From a checkpoint of a small transformer trained on Wikipedia: rotary positions.
Each number is 500 + 25 x the weight over its row's rms, rounded and kept within 0 to 999. Layers, rows and columns count from 0. Numbers have three digits each. The size before them is the row's rms in percent of the matrix's.

# layer 11 MLP gate, 512x256, rms 0.0512, rows 72-108, columns 0-127
114:483482515484519468496512501535502531471506503564502501512457470540431508505531493502547486474540467528513472473486525512485506531489500514490546507485555486469505512502517522475485531473500481544473537530497492516503484524526496488482497526518526471484510486482550505481497473483498510484485516470491511482486503559512538518503489471478529499524519463495474456423509500508512530516493
097:526501508533517512495462438553493518494534498491509512520525493481470494503504500459501561497467556500492539507540465417524538497513504518526532492478516490480472508512478500508513519473490480509481504514483503479503452483534507501499524471465499490508475472460516484528497525469485519488517478502499523519503529555441552502520509495475544479507476484547491494453475452454467501571508
096:528499519495499521514477497511478499505532507506523478479454522483491505506491507489504497484506519515518461550545536518492531472526504506528469513505520513446500535511463517471493508521478486479523501503538494529484495494536465523520556457486488525466490460506515525526515512506511572532500530511484522484510473536484531518487482527537490465543513529510458522478511529505513490508513
098:477525515519517491491494517516467421503497515493526463472514542515508485541518472481496491487467502506491495531463500523463491487475487508493535484554481490495493497534499503543460449482498519503451474483450491507443479518558469547474462514546519500511505495498484507516464496457538489472487521460486510463515494488467533517505478519474455502519513513488472486524462509490493497461496
099:482536469492496494494498493513514481505476441513489484527569477514498467489546484535442517523477512483466528493501499486492516518489509480511482505490504524455489470496515495504461465459515481561466558468519487491493494501492501510457494480534511537490512516495477475485417457525492512552517480495482514489489489483509473493463478477537500500486521485473531516500519467507478513514484
102:513509499531520529480520529526520549527490496455517473561477529521483500503494483501498491490491482511507508497495525488505512482503498479539438557471491545500482481465488545453518535493580504499469481457497519520535495516494477495528482526494524483478461539558522506492541528535542493491465480513509474526478504498495512453520524489496468492498518534520483492503474466493487522523518
108:493457523505524538509522518516478459500485494479544508537530533470499499486476540521508492515483487518448491458472505483507480508521495489529533531521448470458544511494407562458496490538471520508519518472494473537503498528477519505476545505474546476525523493489497521493486503468557533522483487466505497472542484535480469496505536470503514509484525517508491512478510488488489522512555
101:515512480552435505508499523471477491494493547549541470500463470522508475509496478490505460503471516515517467490509494478474483465525497452472491472506472516529492505551500505498528488439463506501459494511502513492506489457514459500498494497482512480482515483505483518521512472479513548479478487475483493483559491542514508496488499516513520477532492484486490485500496520498501512469507
099:529556484458505505508474506521548535516513493520487508525479572481476516507525472482492486522506489498495480480511467483498522495532522501485520509483481510511503544466509537446516477498462486523531456518493501471517510504504459518492453473505490540476500494507499498508485523494469481490483553488550517494499531511470475484485499457460482472529534482511519491502519468468480511516504
091:490504517471485469504488487528517545520493482489535482438548472531488496495478481495488534455477518500439477482477487517525525524529503483503488504506485468490479484478488539501533513511483480484486506502517480498478501483523501504515542499480515528524537467519488461545450443437466541521491512491501445494541505506486511474474487527540508520547529528488466475483548500482513492515508
100:513480537475520561475481483532462535520504467463504456494520527453490447480497510467506480522510507537473465491504522496503524527519513501514555468526510463533497496507459492491509511491492532503508547514531488513512500480565502496516510513556514515525469494487492459490513494473530526454483458527502504484504519504506474486520500476501461522482493464516467504480458485552490515525465
098:446519530500491507481475504497485506503518517520479519542495494493519547488505485486529516455503485514472475495537471521490541490462504511454491476505523502497554505473460521510536496473516522535485492493508548489546491465510523514509515451489509478460525492468528503489486506506498549470468502503471512506447493443453482481511504447495487535506452507487491478463473467464509492494494
097:522475486472545516526518542536500523453488454555520488488527479499437536529519501504477540535511499451517513551493555480480519463504482510548501507513523492505494459513471504531496493492469529493487505528495485508471472483494500536551489519500518519513497494463475478557453463501525491466478521491483502502537496485524534512562514490482509491483544516528518499548556517485509497523460
106:524484510495481493525500492490453464485517527481452531535507498520541525526497502517546496502515515517488510473500517476509483504530492565577495499533493492506456487488521509493516499497472504503515522510482517488475466534510515495514472538525520469531464459520495483478501534507490508515501517535529473490513474493486475561492467530538537466481494492472494519511544513519503503532467
099:473480539511476517530507508526508476506483501520513493454501502486491527452453477453477504489517490565443486456472509523540455465539476533526483490514483453524525473519461484477490517526459472503492496535469478503505494496497488528527479481545511489469505483513545488513491522498515510549516455484535481510515486530498502524476526483502516518484489499502494496492503517479468516507504
098:520537458502492477500473517482510465470475495442456484468505497513520479470474535517539517487500473497491534498507546486434528465513490476495487528500493483506490469480509487476484452508477491520510513491477508493523498474491522508500518500518534501564552478502507503491446471488500512506517504472527498481506502499465477509504461534479501525491480499494490535461549560522503496530458
099:527465457461502478498525471516512543498514517527454505486460534475497524469538455486489419478505482459496524528484491496523475547491489499490537493528470451488518458487506506457421510483490525554529525470481490460499498460471533488504491530522469532520489503522490494460482495505508500542540511502506497559499542497503485480496477512529509543519496517494526514516478542478500521545518
095:519476490531466513515501469494484504512458500510544503486516516459529512503474484518560511502537541459502499525523469462474522509517517462458521451516491511473505483507492454527470545498551529468540501504504489527476479513441479507489454492498502515505487473490463530471481510470508490510485523521524544533524509520501509475525539526491481465532520502510522501514480480530465468470504
097:479506519526536482483516489481481503514542488518506529505482487495455514492432558490493499486442524488510512475480481482520527521483473493490517536504516531506481488543527517505469495474506525474504520481500503474512499447486468531501548462525451517525492532477513518528468509500476440507507476504494498490492532488495532493455461536512479515536470511487504512512426501504527501495447
098:527495502541503484498529513501464513494485515502470535486487514519516506468528471449506491500484530469490529486496497489506499487455534550509499472527510479523513492517491486524529463487487565510497487451493465512505488477486488498503496467518479497553449525542507551472520491474501498527486520472458521492523513463495524487472526475486482493520477511496496530502496514462499523513519
094:529522496522505491464452508502479517463504469486468495480496538535494521521512513499487523475543545465504507493524470465509517470496456600487491482492493512502507502495505473476462476506502546479523506583483517471487504505485541499476538486514490466502533474466527521484487522545495518510493481510490500512512501516511502511464495486519496510515502503486469509517502490470513497508441
101:522500479519467523519557497539466491483508486501489522533456486491519515534516471512537506477514539565509517485474484528433474502510495502462521492510503546468512470511479468504490529504481512527524487502539522504450471527496513518511496521485543493472502508512517490505432488495517480449533502466481528499493495464545489494497509546527516517529515484460501498542537494511544463465525
103:496472527491492508485466581481477511484458453529505519517533504519479521483498514531529531559586487484492533506511463535450492488479496541478506482484481477480457539495440514501471514488516460492480514510474491467477507492467535498535493479515519481540510482499479516486469545521536498446487459471496526458506498511522466512505469511506487510482508523517480480467538485469543484485475
094:450445516470492472513455476492474513469492484534505508494528479477489494466542467500513521544504494497487527496474538520510451515486528482535514475535503550484502526470549509521473495522467527516478526499500488540484495547477476518546554524513538528526500539504480487520498518483479522504467498457532484512491483505521535503534510514506488541512492516487473522485489492550513512533504
097:559487489524473489490487491482475504531472556423528485522501517492520489507522487536494467497490523530512502499506482525507485486515488480531524477551493478484499472497506499513493490499514519545479492509512481516484517530499487469473513481490499441472489471522490493528467487479474484482528465473502515516524510508480478487497518539525515479478526490532484528505496534498503488490473
101:529487488431492490507523476511538497477490538478501499469472525470505539548525515485509506473458521499507476488536513507479459489479476491529474516476495485485549431480460488482499505507542480496532494483498527503530465501541501475487500492529511499500481486498531452528528457488461497471529522515521513498458462483465501522466488493517514468468508525503498549527516495560464503522496
103:525537499493498506500507554474534530482526503502467509479499494457531493491510481460507463512507492483522525479548447469573481513526473514496469433487515496468491448448520531503509525502513513496516483487495497471500527505494510491552505509445491516504489460488484528531512498509469480516478482503496502495485483510526537529529436481475476500485438528523463478514470508491488533509513
098:519489503523475534496464465545519532467496512509548511517505508476485513468520513466516516507486549547498528512508479485488480533528489480509500509505512491479475526513517488504527511488503488524515502491538468494500488538494458530506476487542493491458492528479495454478463527510514501487531503529491500489523512487498528526488481491452498486547481510498549480517485466495483505569468
096:496487499469465515493485468497481508487493482494507486480462485528511471489485537489470417485479473500474515462434439498545488524497485481484514547482471512506466495513479504499483496535523499517521494484515490538526473500501513547494496473530524535506520463478476496512535467500539514534518480510530514503521474492501492516537525513485506503546519473465500512534489464483493497504454
097:470495526486468489535489497544516466479530474500480527493487507479530499505485456513530514531487525500520455479498474509505470547494507497514489506514506531511482428504511517511508530512524506467509477491469496485511459470513505522518441523481529502490488510517537487470526463411490506492520505502531511469484499535482535505498497465494501527534502471465529550477474473479545483469498
101:551536529513496492478493534467494492485487525486477476477512499484467517492503492498495495518487486512533536520491524515529464514496496511503530523440542501487474492495477519529532496515498545489460471481458489495499494463520532452521506575484518499479529481472522495471504477498474488503483520469490470470467518531500483478514509496504522497465478502461506486487513461498516509499541
104:473488551488478508503499462485515511486472493495555515478473512492507486475518483487547528484548500499490503453480467531501498485497471547521472475489485518487518493542482561513521512514537448495527513489515487489470494551501514533481471538482533526476504510505538528512504500532485541480486485514516492506507510492486542520524473519522547537488488490562492445511503505459526516558483
097:500472500483509520465508471519515536518459518498499495507503460516454513524485497502497494510485563474500494522469498506463487457514498550515475474512511495482481448504526470481501430482505468459495497556502532454499530503475511515490469485493508496496484531532506476503475496544458490521482477500501509498464505503501503526520498486526481472489523500485492534513470506495496518506522
110:496510510488522505503500509491470503523546526551473514463520513477503557520496467506509488530518532523531474508496542506436506525488508513523513488511495502461541500475502517515518538471539498473472504499457523479494508453497515476463465574507503496479512535504507518470486518502486482497536513498477497485530520541484508474500549482503496555488525462467483513538476499469535490515496
098:516504505539515575492471475463516507482509502465483511464498528506472496456472502488506465483519535514534506527468482486520515481513497526501523525510475497506510468445517506530457536497476497519484513514499489462498521504509501493488516483505529512523507479512522473530484508483483461455504486504516510497532494458507526508510505532471536477485553478542517530468551520527512445487492
105:476446527528512491522468512462493477501471492522515481507483526445498503483470490521507506516520510496497448439500518491527510472522493483472518539494534491479530534523504488531497532536509527485496491472535498505502484514541506519516490523540493512551485521511530496520479494490493537484477471555507506507462468512505449487540452475502529524512586523444496474481507508514538508533515
096:511484529493467516526508510513495571557433479494508433518469451498476506528514562495519537513501537517478483492516529511473498488538484496534520502500514542506503483533507469543552500533479512517499486481523476498494469485476478490495481483514521424488525492532483478505531510461507485499527484442505491498462514505468474470534481496489522481519507479479518536503506480465544506495500
# layer 11 MLP up, 512x256, rms 0.0514, rows 72-107, columns 0-127
118:480496508521536534541495509519509477493482511547472493493489498510490511494486481521493488501448515511504490526524513480477475496488514482512503480485444488528512450502474451525527467498480484524492475429463510503502472500492478489514431473514597528530495553462471495501571473473465498523504474472495493530478530473510524487550496453532506483576529513534512534476537480503442468542508
101:505451489461486482514518524505503488512517467484496524448514479535459479517495519533544530483460492534490482527489530547532479465476450490513478482520493535489540508458487472491525504496488489501442470509462505476505546517475490486497538454522488507484517508490514461471516457524506494520518568494478557487465494521493534515464500510500544520492481516487474499541504460521507475543495
096:538529506487462453535453520509524518465492481507502475497498509492484548526504538480522504527492485470502491527492489537504480507476497483497521514506458542508487521510529529513448502521501491471480489526528505478484534509465495509506474468492489530470471513538488487489488536510500505504488456527545523499580492500509505518495530513497474463479461506546492438469519518502538532480512
098:521511453513492531485453496528501474529477476526486464464489528483535426486490453481503468490472508511495494469479517473487550517483497472537519491513498486459492496459471499528474515510486477489474475477508495481521478524494533478456529492539504509468480484528482547528493504448532522531526495490489458504529496528476482527483496504496505505486488495511492507541507466482512489498514
107:515477520510500493454451487501433498518428492509465512486444525483498459499467553510505534493531483489494496518491506511493496518542469482443538514467491480507481460524500524479484495482502474471470476448540479490558497482495465502473508515479492503523482474509519529514518510475513481488504506480498513545458511493505457498491518482507493529474493478490446508527512558499545495528511
100:487481472478517497464494469488503497528504483508497488513469524495501482453488491496509510493493479492473459434482530493530537497504528486462479478494483457501512478503476516469536524511497530480516514554537465461498530532545489491472507500475472504492529514473519480520490470530513529529512501522509510489505516513457491501513515466470534503539478486486499491452534479523505497496516
109:517531472522507511502512474527475514517500507462482508512476444499448555483531520486518542472502491512528498474532479530458466540470473473508530525475504517534496491513483496557486448509440499548486469525505486475540530498534490486430468503511462489479555528499484524473507524519490531507523486490515467500502530481501548525482509469483466521518535503524492494483477486488492492506473
094:474481520483527505517507497529480498504506517527486488486544508538533548533499562479485488506510484535543441482435482535527532500492490496466453494488481533498495491486505534527481475477457506496506506540487482515511510495510536501482555498478458447513469475494474463495441469509521486487456511531541501517500492497459498460465460484468530532481478492485464462485560499488504508456507
097:503531521498483501484483497465491525506524494512542510477497466478488502510489545519445482489490539476483519510518500515454488484481512481543493480459493518515479493505508498463507554484506483507505503508493478512489498484549489486558470496505486476533508457487499564537488506565519547524487511523517531469480530541476507501516519515518505450479462490512509490532505466490521567506517
092:473528477522490516525512503500527503546503502454491468482470463466525518498520493500489529507527508515549467514530481489532492511523504484503499493508483531473528519520551487509506472509500487472465515541451504495452500512478514455513473500489510500494542481491462505512462537514484550510477504499524529468514505488559516483505494510508507539488480505496510516487461481533456471561474
095:472454443513509467511504464477463500516477524447538456491464489511516465505531509504492491482498503499480487528528518518461459517514507510457536541491536468507539475490481528538491506518463564504522507542503512539533550503521477504485520546479518524511469500513497499491515488463498477493513520536534456505519490520482506486504542555491471531535532487476476508496514521509480502514526
100:502467534473486470539527505479494499517492495505521509504512478458485546499468523550504514495496498489479488502528520520502497497513556475494518517497490492514486475498506467487497507464532459512480498524471480535510471484491518488507505533489485464513538486514507489519493476481520515471498499511478556451484447482524485503484490468511542515471507476534483521503477481493471495458482
098:491538452485499479533530488520518514500516511481531517492563479514494473518502447457491491513471449492518465526523488489500508505439463501524513510546509470459462509515490495519506482441477505466483507452498521482469485501496494520473485512530485470533521546503500477460504509491504548475511499516458477522486503507462468521542499484492468530482507442498518540509463474500494459504483
103:542479519502452494462457478515500499501517508469499558490508482473479461474509481519480492458439509519510521512520533437477494492458506485473483510493443488500479491487490500523448493513492506498451518505520494485494489556455507463503518556502503491505476517458531471492512548471507515499498520552546500488470502504495510494462527473503521488525487478550470485513493512514503498496502
103:511481525483512509526510498512520524513531522516501455539526493496521496478508518479503539509500504494489506501521466478528485504479491495454508465486464499452488529538485471513529514496520510485490507521488485537491504503507464478475508499481483550509536484528492523542434474512473530501497518475489542506515457556504485507471506481476505510504472468489457538516521501466489481515499
098:481461520515530530506502482541459479526552444477482488492504538519453435521550476541494525513491509476550479520480436469519535523494520473482519502537492515522513477498523513526502468524520518546473507498502520531478508512546482474499508502507497489518510509509490485515481495478495524508487472524533477524526500478516525535496486455494494484508477526472491500444485501464481502494538
097:526490491477519464565531481478500517517455477484512492522490517533494496522493505464480477501477495464451469492496481480495482497485486464534533508511507478497504534494563458523505544479490492507472488515477510505472511503504478503530449515523524489508464512520503522492536481514489476560478529558471509503476505515514498459500516482473471501455496479494462473511543471501526571531552
101:479502482489502487526517509488507506487507509560491478505509539577484521507525480486484451555449546493488506484522479514517515513454528501512476524529519489495529469501480511498499520459511527476499480493500471514508501509506533513499475529494505536473491525561474440482509524484529468526474523466505513463475477488504467495499491527441458471515480543520526489503513545471517529485514
097:493497519482548447532520519548492460501461526498496500477527522499465492539452495516498557503519515489474478466457487493522518502519440566501524548465522491497478448525480485489534520498518547479504519449508499483519475498477485532500511521548451491439515550485474481503470514503493479536520527498502519473499569520492512468488537529469480519524577476513516510508495513465482513482466
096:484465477457556467527534490482517511481477507488512522474452523521457476497448482515483479459487510504491457512505456480506465508521506475499508495537524474550545474431469510518447524529515481511512513513538513479457490514506500524502467489473485538484460483514482519514523511530538477463480469524482502526515517502533493476507453491496487497483480485519512527520528546456527520488506
101:474532540506498479495494531528490505506493503495457467515489475495511512502477530526511525443499470522533533504479500465530479517517467479493488511453487515505525532500482478485476499512534499507477510481499518505525483495505518502503496468525524470545544503517519468471533510475481475500509516514483532532555513495461502487501502449503532516512480500518540493530475532487529533511507
094:496535548512472498475506543484508487499494534472511484526531505484521523482466508498513468519521522506484513558477507494533486476528522467462448542464483522486530542540535497501504501457520492481498501531530537511466514494512504483484517542465506522513474502518495472533563521529475522494481528495488480468507553480508467476514442492491501512462491488493507540486465515468469523503451
102:524513470477476510465518531525509509514508512540514512497490489499483520500551464543528460540518522477505505463526534524489525493506490534530473488471492527557498480499520467557498467509514495460528516470510531537542520485518509517473441495488477542491495502495468543498533480440481527499499521481504543465458490495453520525511503476512475511531518500488521492528511460460491490518528
094:503520485489501477513513522498486558488527481493476483479474514534459530460488493503519505467507495512549538503495449494524490485475526497588426483492473496470480482501515486474506552477508509496528468508485543498478531530502475507490525495477498516443524486542546488502501521494445475491481460476484496490515519455519483536485483522503443484532549516519507485542526499514498513514494
100:468555529501482521483579491523472526573541493473483555503511496447496493487523502489486472541479531516500480527504511554471456542495515498524473528497504536509488525511518470532540479520524462544477508534466483524474484465498479511516505501470512570499493508515501492452491463518507535445494527526477480482530462480479491497469521507484483499540501539517497508479518506484520516515470
100:543479474486492497521498512516508454475472503482515493518480506474471492512516527498509487523493474532518540514517496484510454505508518516545485466505548538508490493529496539504510488486480505500489533519489532522515501485443504501531554547477540481489463512481498550458527515478470544472478514489512471491495500522489485521449521520531506514482518514487478511483482501496465507507497
103:533495514519523484462533475510526498507523491510526490491470501497503488529499522484453470527446495491489495506494551507537519524476510485517486523497462518512487496518534510469522500469474473500521515530541479467508522483547444480520513509474463461497508468489491483491479481499489476506494528489529457558540465463472476476500534511502454512494524501511502489535514499502521463504486
097:517544489501496533510487500462475525485479482506501539506499511461454483457478540465519545468494475514504498526529478504485469524515483477474526537480497486492458495545497550537488507516481480512495486484504522473479480498477457537507485456472477509483460512515484510495468543516538505536498515547504551428513504555515497539510477439524482543543563487528486503538492490485538526526523
096:537505517487527504527455534495441526521486511449489513514485481490524469533467527517474522561514468487465541475518468477478486519483502503522524524486511495527532472501496456521510471463535511473440474487476507487537495505497551492531490492515514496505482474509468484480475508514490509532547456532532533515517474486490503491519492474509525514528485515516474509511519531481483509494509
099:464464412468521487484531482522483513502447544501535490538508492498516515521484505555470477566437477481464488498518514504529483533460476469511472444471519455460506525532483461498517530501461480522474498519496479519491508477504523456483510485502520499483502490500527546505487481463535516483494476517472498504506480495479492513517488530422524482434493479486532483491518506474490501535472
098:504525518546483472496511527515474502514473472505561488477514472424489523557519471479444500479503510491510503486513466485514478492520489549516529509505507497481502530525490509528537526472549479520453474493462487505486538485480482537481514489521476469486470513515487487517510541528455486494481526496474506539499518500505487487527482510474500487506495516452503506491541520528511518489510
101:506460483472549503487491529479486480485496450494549517519520486484517477508504511543478499457538503541480526494516484511551493532474509510520531478514504510499510551470513473474509512524489491501456525490507519525459492500475536470508498466469493514500525473499514510512521460516512513518519497476520496432506513491506466514546483514509514448504511507475491500498504526500519494480458
094:479502511478454453458531520472484496481503466511553506475470543508492506492511496485517495481525518463469481551508505521514480501509489447498517497496511505488514500473466459510493557538519568555496488508510516506493474510488498526485539481456506482474524504482531520458512517545456523499495490501488497486481467516550500516519527457522519500493555513520505492507504492485468488500459
108:445488528438534488463517487509514543495500541480496546506498514497488512461452486501536497479446514511531457527534508479472492469519500472468502496517528455527473522506529567508471516520478480493521522467504481506489495481529500504482524482525511483459503505524504525441508501509527539537537492509492533467513488501529515504493531490493488499499486508476534488485481511481440495486477
092:482473491499517477505489477513496507496516462472529517508494515470498517539493495462524550485480471485456478517487500483536513543519499478519529474476497507491488488506463529515513496509522472487495475496526468476554477461517492506482493505494487500536480508547512535530510460494551557467502507496528474489490448434494516529491543485499459522510479502474480498506498524487494527484480
095:526490510506493500492504502513515576568515484528507520526510489498493493539520508479514518496521500564527477515478462525474499469478478465483500508496519511504530512526518524470479502499502460522504494532535549550525547475495542527546466447494518512490515471472496490500458499483527517505476488463522510513463486546516503530511487504473492477506501513505515519478541440513507495496495
# layer 11 MLP down (transposed), 512x256, rms 0.0513, rows 72-107, columns 0-127
117:509455456496513475520519486486450497489470489487502480497487481517473524519493464499493490472503537532502512476465482496434490446477524501506527500502509498488495470471502501489497531511490501523516486470451517513502529463480524478480489470552492489492482506488439489460505471513497500505476449470509530531499498474506491478514521473517511489501494515514514476463490515572452511552484
092:504503458506455484488491507497506493483499500543505526506483492469514513505510523508486519493543584461505484514533478481493500472506509555525522489462521513496507495512495534510442509556469492497549494503514550512464503508509516462493471541437542491517512505525467500466486527480503482455450472499551546505500507490489510456510536486528482501525518466516515514457530524508489490530527
108:466504494486460467538508486475486511536496516483506496488484489484484475518476476505518533490480534492490469510487493509505465497485456514500531516482463512530511481540536534527488539509494522472475491513532531481495535512452532536553549496441516491454543502521476470481492494511474527497526478494518475460538524496524482520492550479452472506462480509478461534490501499472460524476492
107:529488482487495506512447501504493534497484511468460539544493508544513518477490448499529474462501515517518454483518568486555498480514485501505527490524527512507496484515441511454541452480504472488535539540452525518497517496545536474528501517524487489490478506485482511505544470492508509492518533558460471487530504490449508494490509499465496502465503501529474506536507482510465492526479
107:504477522529519468545470497480502471468531480515482526475519502527478511517472519503536515507493507498463495486452482469496493525541472537475524513453458477555491542487491525480523516533477474450508492504506467466500498465543480515496463519457466494469487431476480524511492496478455483497526478468536503500502499514477502489483525492464517494496459507491475488512482520536498519512533
099:491514538477480484463476467547495533522471476551533475512489486494537499505494532529505504467522510536501510507532492507513492497473441504512495545474530498491513527497514443489494478515506490527502538476476523515480508515492493479514490500499505506520467487511453557455477513476471519470513471463490517510477496530498497483543541554521463475481513463536460469551541516512509492512497
103:480476456461477477522466506520517544459530525512493483512454497467483517483489515512488553486494508508489488483529465493492525475490514470512489509499464529480513518524540467501492453535488523472476515437517526516504471502488501491475402512478536574543529478514486495496520522481493485513496509498495519527517497482519502506496477480535484505458484530485474499488506499490474561517471
102:507459504463486481510490526436508514490487520507457472524516487466502495496500499497527436479527515482486489480531448470495512493488518467479493526527514466469483552504516480521475515512517510495532501472426498513476461520495497495483478495506504542444508527512497521497500493513485499520527517505489482526462513501520544487504480523531448519520505504510493547522481462522496494484500
094:489484492503486498484492516523542505499441484472472523496482471492498473494479486492474503522502480509502516480522499494515461506528520496477512487461521440496512498474534491478492437529477514497550499498498496500520506520461509538480501513503521546492503495520493437482526510521472474514518526497516492501462462480489540482501455460501488541542526490510503476558521479530529464506540
097:459542576463518551503552511562491540466526494420470513448475513532465523516474481469487465502497495506508474542528503457475439471476501486483487463489521463501500513530491528499509506462454428512465501492468513469541514543467464449496488490499471486514504525517520494475490497489517517459499485488530521519517509502545507481495508510478473508497517521473500488527518508550469472500505
098:488493517482489544522499510525520474491511535546508529503502524472515516499510482490477523455516467489515486499513525478519513480535486522479453488430493486475488510517506464491505446472525475500501498496498498465520456475478492517561501493530487476487497558481527525549506515538511467540504509459472526490499492466490454498484523500511519490527468483538494519519466457492520503543529
110:476522494519534524522491547483501476521469520535503517485537539508496476458538537532478495490502476493564474468522487494509503504510506509497545503474479458463488486432525507481479489512522464489508488462511479501515506518492453491502456454518533493450520475462482535539518457484487503505533527488517435510494530512478496506537505521496495522504540501504518482498476520514542529500462
098:504496518541480498551469467542513501522448479515486480456485522534511488474497457521536514503540496490494519499519505487474510521461479469476475509482493550519501539480510495476503502461531534449482474570403507561469516504475506468480510531468513467473533483542511489520512502487483483462499490459511478523505481523546489487490523492450495504518484500508477474496466487497507542475453
103:475503504477530544532500497487479535524538516510522482506521508531527460524497508489480487563499529532483502503481498579512519511534479524499533499534480482532504500497535529465540523479544489502560506475445510466497498474471500499494519496500498457520511433519530473498500533524492476475560509488507534521526522494551510521578490516480492529469511522482496491516481495476520461528520
103:443480479484477461500494463503473494565457485506525479499484492457509530495439497495520506494479461467516457493480501452491511540517496489492500474460478491515496518502465466502498480538522469527494465523509510510468479488484526498507516472536544521523537497471529514468501492473504512527472495516509519500471454508527533489489541479509536525490528515496477491542515452443512524486506
099:515514526480456491496449472492490510477554471492470485538513491543524515474494498518533491531533495473533488511494488515504498487511511477497535499494496510475473495466466487488515481483459519534497514492474465503466456520502523498479495504500502455501540506491506506502504503518493463523490511407504499458502515490522471509499476589539478507527492516524524527481498503479506512507474
086:507515519494488504452502517498517513491529481519475507467505498484514509484536527486495505475516481565489549483421508493524482535441500479459493488525499525495505468488514530447485462467497494546503450490462473461493531514469532526464507474488463502503490523486524477505511497512543491437532475472518503505488474520484510533519487510533519508525526495487536555519439527516459485498508
097:568507539509531525507522482502490510546481536481540501462501513492548446500465509489541521498555488506476484486512503505481545477507510469492481427456494495459499507486521479496482505519463489494474540489546507479478531520474519473486522468461505516492492531467521487485489477490488526497517474492510475461465507529497481474495525477496494509465549487479423491541483485523493460510516
102:514490488511487464519515506532499524522473546485497476473514483495525457505462490501489532494552498471446500526507444510523510495519549494489524470477521494492473503487547535491511528521494484492519481468514500526454501488496462516517472463498517486512496494507542513526464497531454490542486466454484507499507548479515502526495500495486507503522504512465517522451557552546522530495464
100:493516478486503521464457498487506532480539526512532488516515475527487511465514529472505467480465490504509501521480492487519495517535453518517491476515483539426477497504504522516578498505495479486487517543468502508511509528444508515504496477480518495551483497491513511520486522523497501467495482500500471507464508502455471535521477528470518441534506522505502493514510452514472529506519
098:500486446480493496523496475488520505459498510467502491525516533496509499490525517513465479506475492466497475561519554500544533505474495472487502502485516488482482499481499522464510501491443459505446531465464547505519466481497512469514478510472477532541517515509510540563498503503454493510511489522547493499483471491497469474529512492456469535477516457539500479468501493519485502493493
101:492471471538485507536514472453451508496509475489491498529458508489493462537500464500471503492487510518563529504512479516509500514520531489440472490526498530504476458478522489482511520487457481503551516513490501478497516530459493486429525564536486522470485508493514547538466499522502485514543498480477509490505486493514497485474511508509497443467506540512481486497531528535486480511515
101:519481513479492500523493459528521462523512516486454496511459504509516473513541479506461506455459503532450500495471511492499489518550505510485496493499470468455504513465489477463496495518513497506479519558493461502500470499491522472475486462486504468467457497492500485500532455491510473534493483479505478453546514445490516548479507467470547516514485479541500502522456493511509484488537
097:501499517482469518480530474508557469500504506489506557493489461493520466514454516474535470528457488481474480495479504503508472495482477498467529487509522518546507499539536496541495508522465525513467532465507480501511461430478517481505511487501507536506529461491486479480531516459554561496511496520522511506513469489396509491491479479489524515483485521503540505495493510533477479474515
101:545524507525517455471442530494504528460491496486542497455486523506530499532517534486572493498502530494522530492484511528523483469495500501534518475512525498490480513494516560477466478468531500501482554475506511507510523539481487492454513469515530474505511499526519485451539520466538439488551477486516485534489526507473522513451527513488513464494510495499514521490517494489491476459534
097:447518505514501493523485516526490532528558501464512476509526478524531542480501470539475484440497505464486462510495489512529534531514499519476515514549473550471519509503533523468461515540489501501457473481522502564503492554534509481530502474512474519513490505513508506471479504539534541488526484543483527529479510475503485518528490492494484513484461487536496494527533496506515507488476
096:470514502516490503544486495508500471488508511509484545472536488493517498454514504527549540458562503532473513473494484459465502518532478514454507498509474469525525488471512464538507467506485510502445540481466532522501487536528483501546487482479453503496489555495493511500532481496491485500514463516467518468466510490512510494485468502486515487515451517517531504484505516533466485499539
099:494478538504486530512496508544512506539468538536529497550478486512470528499474496510450484477482547529490534512460517508481541541478531455473495490479492480486498493476556475507465511491455507498492469494489468498517488528475520517526501511500547482555495526505497507512483490484514474484460492499544548497514487533521449508545524525493528497514474482434537530451505520506495524481511
094:534450545480513473494514477517515502547496536493513481486488528494504561526497480505506523490495498479483521500494477513480516511488511499509510494502440568500519494523485537461471477535486512464513503515532478473468512488547449540456492527490506495495449504537529513494513484500496469512530532509495488508500534480496517466498519518465480520515514506469496511492457509507494539580525
100:517519506541504435478468515556529505548520477509476504515500543480522477485477494498493509478480529508472537545445493500477501507497523472460503517517506491491508543479473491528507472545502496486510498514519506477529491491497569464486523482471536515484517483481498495505515531511465474552534506482524517476521523480521493465474519475511489515500513507457498495478527462512504485500525
098:450459528464519516461483486504535472516502479475502448490456488463508478462485538519487519523479487493512523476485523515464496544486450495510525501495494482486473492507529525475508494484503476473505521492522514549482497521500477498518533462534479521506512475512456510534490459464532498507507505500512536489496500476483530511498526467549500433461497543515542496555531507482464501512506
095:522479549477491456521533512480500496470484476542497480497497504477521510501525483497500485517537487472487488547468501525448554520559507501516486527502521457480516520498489488522489497502482525532524469509483533512541518490508450498481499506502512433501459487524524531473470550474487499515527563542458480540490502502455472446440509476487433530520483494499536508506491504489448503498529
095:505462473492485538528490479535508508517464472497500474501473515545495463485485518519505541487490470493505515463521539484520455483529509544489499496519516468539466505546520495502498475502467497464489488472429476470500527470451507511442469517543518526515498517444468500499504501466507477546498505498520496514488536513487507496527479507520433488534482460447506455502482513505524528544507
104:463496497554501515509486535519466471529473530498502500536540455494487512474527532552480501517481513496475480505566526504499516521463501508517473523483462499558497538522498471488470513504444483539494498529514548506471545518519471517496486487482447505544505517493501546485504494498527456489464478491467470473481496466529490505518521519515468500506527525496494477510521538469539540465500
094:530551510489489501515546484506482491495480481549469517520500502525487470508540508496501485491540548513468534520488520468482493496497507500491492493512509501492510473547520498481500552530497482475458513512480503500435521490515493488465507546521516491520520549514485452519492545528504493477511521493467492466455502464494531474518539486514515472465538519576507500499506486545449475460470
107:509516475474454496524522471495506528525520496492489508430497488490496456492546498496496475488505523493516537461450521460511476537497490534489529497482502534473512483524513488456531471485477453506492507498445514496480470519517479488481509467512505519505509537517502509476523506449490479472526521484532491444505503485494464463474519487548506541487518464472480492478501526491503559432520